Part of a small language model's weights.
Size: MLP 512 GeGLU, vocabulary 2405.
Architecture: rotary positions, no biases in attention or MLP.
Training: a variant of Muon for these matrices, 410M tokens, 6263 steps.
Each number is 128 + 24 x the weight over its row's rms, rounded and kept within 0 to 255. Layers, rows and columns count from 0. Numbers have three digits each. The size before them is the row's rms in percent of the matrix's.

# gate: layer 8 MLP gate, 512x256, rms 0.137, rows 307-323, columns 128-255
# up: layer 8 MLP up, 512x256, rms 0.147, rows 307-322, columns 128-255
# down: layer 8 MLP down (transposed), 512x256, rms 0.147, rows 307-322, columns 128-255
gate307 100:135129130165122136109130057105151153111095134159085137178101126142111133127110172124114101157160115153100086099136154152147170109164139101134098137134141144103104148138102157063139142109101126119153115142108139127108101192175128139135134134154125129117154143129128139133116126107107117087143136083089085104129115077125131107104139096179091101092106105131131120103090129169084170124159
up307 097:162104102127121155129107092115115108108113129143128115121128135063104098117103131128118119137086124155102140167124126145139094091106115151123139134136128132135141145165089154154120104122106147108107129138122098125097113142148105149151155111121153087157165155154153103160135102104153110139107165145141115136108143156096078116082166129103123132132153110126113103132153126129131151109140
down307 098:084173184141093146080132116136186093138140081119109112143142090140120153115114121129121117108120094128089127128135109092127160131133090084123130145085118123115112105112147165074118174097138157139151135091134144141133153097107129151107121150113143103115131139123124140153145136131117129124155112134119093165109088129149114093095147115182145093144137116141114128082073115169124166113116
gate308 103:134127177131143108153138109183120118149130125121115108139136118117151156129145146129138121146163121050139127111124099122158149131129140126104173132104151149173109111153109117087185150096165113138130132105135140109152172119096150146167128154137111189119149159129093098125122117115144097114087154118095116131123141164117099132100117121155127129163112161118141116115098116142093128107133
up308 101:102128134170101169154132130112107104129131130161129134101160150074140097114133109133125158148145174101107119162089130149129110124157143095141093138084146121152083129144173108158146115109112139198174129111127147089124134161139155099141112118073169163123127168123109093146141116110103110099148118136107118097097142104161121125135141132108104149130125143099140142142178107102084132106118
down308 100:094122116144206160130191165108132122126115150121102166091129124159090154110118102125135176104108192156107128133128166155115102123146088126094108110104134119089135142140136138146116149130118126125093143165164148100092122135113095161134122154131114136105131083180138155148151134141099103124129140126096129110111150105131159112121155128175125120160122092124113145137136141144156141123079
gate309 095:149140159129106181103078101144136126089133135116095126145136158148116156107108122133112120149157142132107118123150110137170147107137118126092122114150158124128126097119119168130123117119103136157089193162111147130088157127120162114162116135115187122149139131083098131126161120130136118138090112103145088133136131195107083127150157097128121121127143125152124140138121112136089093123134
up309 095:112154151137102131154142121086162141164110142108115128102116109128157157076160112165138143133137115131148152110097129100138085104137165113151126124114145135094158168125129121122132086187123133111149137117129131135125071132121146113127095122121053122113103145108139160132093159161146131104153123113111124114102101121117132149149076110110114128123162118140119135190147159127117125178126
down309 095:108109120086146165103137106149117144116160096164112136097114138143175125143151146125137138118111143083122120149073101129143124061135132133139103143134132155103166151131152140149120159121096130152128098147114128146154176108112096111136120120145176116176111130119133138146108113098111106133102181121120169132158132133117095113136133109121133135139128069181079148112163102153143166129068
gate310 099:109095084119100098059136132112150128127175122134117135109166126144111161156166149118094116123145098106147155120146155147111127147146152164162147118133106144107083116131199155096131132126144086101172099122108152094110120137122186172149152133073144149096148092124158115122148120097147119120103125122138101121074130104116098129119165116166115129139128125145158140137149129133156104137155
up310 097:122186140157069078116134121109146083129115158167150111117109130123100111111173138133142157118133142151161130144147101136145142112112136149123097129123106120115161132096135200094164147108128106167144111142136080193112102132092115088158122117188093102155130156103161139154120065112101156115137116118117156128115088121135136174101087084142115115160132142113132164088100144137157141112141
down310 098:174058130137110168139089157137147121114119119112077093090125114166126093112099128107143086160155078164110103148118119138108141135113123125133147161147098132150135138095096150125124132144129159079151147102167166135134119113125109179130097106129107154150117134079121136153123141178098124123158121114089105134112079154143129099131175113158150110077130140144126146133126157149174138129127
gate311 108:157116111115127148105138137122109097125135156077149163133178129114127083112127165191113139114147186149119116135131160129122100119159127099099116102115126132088138132171097131121113119167125125133168137162122179151133186161096131130089108098126161142132151107095171131177123111096159153159121143156123148137123136134129105120111141108143144114104161103171143112109106094125115129126170
up311 107:126112120117134127145102118149113106123168144164140094116130176119146134103098153143116108068154131116120141099128084139094131129168145135148146142147118140127114141131147145148133148096136135153141152097130126092142111137100163104135115121115135138081126118125125145137074146154099128113158105134092162107138111149140114161111121126133100106142116116150163117095113137131115123154161
down311 110:099094150130106126132112085084138088135155102149153102148125165120147177141099129102133156143092126100112126148146103144136126147148097129151184114105113127107107148135117179155159110119102143104110116101133138122150132166137157130101162092086141153098155140159120174110138085177145078110140110099152137137126165080132165120147132093180115182169157104105108143110157102162129099142134
gate312 100:138110166094139155139142116146101120137119130129095134147129142092144147163173136130140122115096098070138147160160122074150096113150099115137153154119086173098148119135117120084115099107129163129115176118102117165129178132124162115162094157112096151179162122168150167159126114077140122155121079112157120126091101135103123097102145136095141130139151144098117097079136123117149139132162
up312 100:137098098128109097091114148129163134103101085092139142105174115132090137125144136095137136152143079159130127104117147129093152119132124132139146162147156125134082053138118144080172162140136124147128114140101167113113110104119139156150124114098096183115112084125106185133147118099101152124106113148142133136143100089129122156124124120133111111135132174129144134101144176112161109135082
down312 099:114132133141159157111112155091160082118114093147137096132188117191164094131132163110145126098178078166116130159103128155153123084168132126105137119114122113135092116128163165099143160127132131091110159137100143132131135129161104127109097149166116142189090133129129117125188096150111108123122138137148094195125109153100123125116154130099125158142131136126130133119108131084148094129118
gate313 100:119123153171085155135127157144180149148126144108120125160083126146152085147146187149105146090092121126133203112134119148127122162133098154139143095131102163122155193150171167133149121135093104118130140155129168130096167131143124118087161101166112132119091106134141163154156150103175134174120109141109159125132115127110141165113126133141112114078135148121171164122077143122142128107092
up313 098:168122160098180125135093086129147118143093101134088074120187085123124104138142111121114116122171155076136137124168099130138128108132127132099135123101128115158130111150125162099110148132088145107136134101128142140121096194101097108101110152113159143131110153096083160155106082090118154161147157175122115070082151129165182104112108112095117133162157120106129114129113155167136125166105
down313 099:084150129126094072120099136177125092166143058183126151141133165136117094138143125119124099173123128105118120089150103129132109119097163165156136162124125129130114135134126126107156151082154132109130106147137114092132154102130142153102160118113103146140122138098132119122137165128154100100135112090135106181127159174114104148118112143120096144160098129134109061128113141113143130134155
gate314 101:136156075128130113120141184101108110128124104150157124073091145133121127149105153107105100145155117127190147102106152125126121155133109153151081104104118149106121130123153145095114140168108166101159163118152149109127128129153089113113102107094087106122113090138152083142150125107114114101115123121106094128057122148107139138142119157116164124196106176140165112140122103129143135134135
up314 096:087116137125173123141144148161119116176117126163122109107139084124161103162150144140116130113202097126100115135121126112158136169087152128106125082157112125143159101106140186099120098134149139157142094131143135129149101079143147124157125147092127161138160088126171100112147098102146123106144114152121126148131093148126154129138056147156132134135140166146127145119146082186123121136109
down314 098:138121139134105139129095102095128106096127125158136156118130160145122142131115063115095111145100167110118119115117135165124094104178208152131145141106142120110109123130142066145139104144094104091152138145121118120171147103090158152173142116124141124168132089114094148111152132092124108132105130126128167125142152112151130136100182108149124137140129082119149104219137148110094160093176
gate315 096:119151148110078103111114142139131110126118143124171170144130121130114102085140144171134122128124118155079132168117162120117100128157179170113156092128122097071124110074110103151125146136115133141161121144120082073146133174143073147163155091125098096141116140111095147163100100138085118092139125109141135150153113112142158110142137121133119099128118115110177133099136075119173127127118
up315 109:122098187130152142130135105092142149058147136128129102141122124157123098104127152195137141124101142086068136139158142120183134117115130128107130179117133157097133155148117135161112154114125168091156104138135157109107176131126157130124121139154125154121113112115111120139110166126100099138124152116130106123117122128080151154151161140114149110158113131136143146136134113170135147136187
down315 106:116131165116123118122151080131175133125112101103114115135145144110142156170072137098127123087124109116120115067142154100152150085128108142146135119133081096120141169118099127049156149165118134102161167102162138127169116125130168135143111135130120139121120100110157080128147136163130170160123136107160128085128110125149149166155127118136091143124150140164130088121100147147109110132116
gate316 104:131177111113111196133176119091098095166124114102112113149141089147106124158107133153124130126159091157063135122126129129171113150096100137106153149141136162137125116124111164136119089117134112166115136125168128117145099128105105179168169142118127105104144171160117144085108147131125125139097144110120108123127115129124169137080111137164107110081174098155064154096135143134111155129155
up316 099:143127149099147110117175160126152150122134119153106116115157135131111118161136111128088118126143148139162176118129147146125131147109139119094113113136142116152141116110092168114128149110138087110098095155165131120115132158142100146128103087125128110107136133154116167110130056144123113157151147113164140152128114125094120134152127163128139186132094163057108078144156121141083113124073
down316 100:109135136125100097111113139139127127096124096153119128128149125136152104135121170139131155118150136097147137109131115149116101149139162099122113122117111138119113153082134123130133161114143148143120144099125155107125137154155115102119129091140135144111109081163118187142124159144097143130106160114142149157140123161173086130152110133126101104109157134088098123082098105135167126133103
gate317 106:122127140135137122129119154119105151100124149160084140125122165090118157152181139099125104141142085102099114148122165135159110125157154120137139119118140084098125189140202174141136107137162093180157152118148127118087125127145122101121066108125118114101152109160111103102153129148158120135150153150125142114141142117119114135115131151125091129096132098149119155126128114109144135129137
up317 101:111113085122119139124117090122129136104110142100136169095137122109140152103105107142148123088085105143126123115125137101133159117176106139116102164089183143096108123136113134122141112133127136121128115134136157114119108132122127116134122106104114105151137154144109121161143152079157113138143114146128148148126162072111109116102131165101165104114122139124152118108074135170173151129128
down317 100:110169139133098146143159076158141157096119113107146167154109136164129121156172145146101091103116114138096170113145139121054181106162138132141127091204145161110136138118128099139127122077145122147079098092148142148094134094099133123116155117099165169135199121120115166162132114148153145084162106107141118111105121166160150113127122146169095108122136133122123140158144117140097119148150
gate318 104:130113115143104157103141140168130154157096132148154139121173153155139165150122162164141112117105071138108125121159168120139089142101115123123127130170131104149120150094108121126115107096088096075129132141155138148134122066119119131101133142135106127166111154122135136119121124145189127112124143135132174145145083147092119080132130094129136131154145100116134148106130113140138098125105
up318 104:141116117122159129117126089145104149134146113092113137130139168131152141148130146149130089083166093134114124097185162079146166131069126114103131125120139131156136124133081135134095164116121123128101161099102127133105131146127113127150128126142094117086178164133139092176109120138161124158127114133053107138158187131123115109146136150152095129125149145103118127154188120111119107118157
down318 100:159141106099143142108119110122129147130127111122131118123124200135144166126102109173117160133118122089110163122159132170170135105145101090118077143107159112098127151139109151121134114104128122152084134109087098130108124128135120083125152085115140133129167133192123124133085154136132091094079113131159162140134091167088154142139125125130139108098098142097191132136159121156138117116119
gate319 105:172169121132152155174141170100110153099141147147081122139128160087107159120097123135121093139124148140173140139126167128134094136127075169162125181136107139128138103164151109136117126131110099145130093136119123135090070155103158131108107102153149152150102132151146124130093128156113164130118161168137129144131136114159150118112162069123124158118126129133148113113083117132110103122106
up319 104:153134151135159134105143093149144157125169106144142128173171155124113132125118119117136111123157090137127144118146130166119132165121118153107139153135119106128088101122163191137093134108125126122106104143158108063125146164072132134154132099154122163102135135136144146110123131139126115075130124125141081126108126108119102117127138095145174143147098106123127090128120100118150158122112
down319 108:108116098170098080112103124138121142108109106122117121127094133118142128134157174098111137142128130142080149170150127151092142125123100176118166111118134173130137140152122162096141093136102105140163121159170123115129133114114131137116149131092102143131121099145140144136143149168133144134162147171064081138137173105137152137141145115103149139103126159128141119171074122116171096155138
gate320 097:110163138108127101103134111130116105137149102133119159093113146144131175089103124123154137145169149167122112103115127166141136111157112161111147127100138137122140149141118136154172092120170123165133147158123121130146090117125122140113091109079154105113180095112120084087091126135117127092103089131109122149120109152145098120096132166133128101143133142120129130070111099107117149075117
up320 098:135098165180091107107128151144139147104114076121144095152127104086146108132130108082159134128100159158134157133104150140120111134111145170172134135160105144173146189151106130140109120121120100134160105099123115158142105101155112132128073131103115126129119134094091113134117105108116151133096096163133121124124171098119131106130146131137113113108137142166152130166112124126145121144153
down320 095:119146102104153129158140117124124129122126157125170109126110119122112147158133110149122103168158118081149156156122129123111144139136117077099133104095109172112130129095133175130107123153139118124138154134178121157079144165129134111160153091179128124155108164110121133112139176108152120165129113146139127169124082153129172113143116108113151125110138114121148128114130136168111162171082
gate321 104:142121104152154117126132114113133150144174109132114159142120133156101146138167109147137119106125145129115131079126159104099109101137119150133197171138164102103123133097112174089100159110152097095125087097141117105126138134164113129119153140138113122125145147122105147139127108116129132116082142098095182162098142117106117141156137150122166166136109143124166095087174101123122138086132
up321 105:099147101135142149129118135144111106157102086103171115131140149105112142085124086125122181128175136153120083113170088107112138113154099149113128101162125111111129130076150117128134129139128128111111080164179098140116137173119102153118133097131103130123157140127110107134125124144141153088135115142162122138157130159135102132163111132126153093105170118184118147102085093131102108154111
down321 103:149105184139142152108178144131112165115131127160118112079160166177104087108175135123123111120075191144104129158069143119133097141148099126182118133143119131124160092130119120157140144145135148154129164103131151116111126110116129102134121164112178126119137118156153157139147083137132145216133152110117095132146121108116164107163125104133111160119145158124151154147135128119119124080101
gate322 099:085127104125130118141097113138164153125125098132150142134105103152119114201114102131126128142137120150150115150149112105114133131151095129075092139120122114151161135126130136111081149123122149153145081147143134131089090134178111149125142131122162110137160128158142115138099112160156144093150133097162109093062121129073113074170091108106125113141139135131122127136170147125091133126144
up322 096:117142148155130155119137124115144135147152120136150149108135121148135083170161147102123123131105086133127159142152136147167129126098105075106118189146119159146107082129106127121138110097156095128160165101083140148092112112169147126089120121161112125107152137119153138106137146107154147113126170103161107135132139135097132152113145121145135146077102062115117166114142101108128150092091
down322 098:126151141158149136150102172126157118164140089153106138119111129165157143110135072098130138148139109147144148096139127095079154110170097132154139129118155114118107152102128173132096164163089110116091162114122135153141142142106154182122117165133134129128106135152118107138143114169102101123144062152061164085150170140123113109115142114169123110118125132116144165073126138118110134130163
gate323 103:116080131090086131133112144132162103116128154152114128122122127125115104176145148128119129070119107096135091113176139124101106122184082122183102097157132122144128129105120117126109132133139162150144133134166098139091135146122153129134133126142125157191132124156142122125136112151126120156126097148117115107114135121127174072163105113173147117090127097176102139109112116180101100136113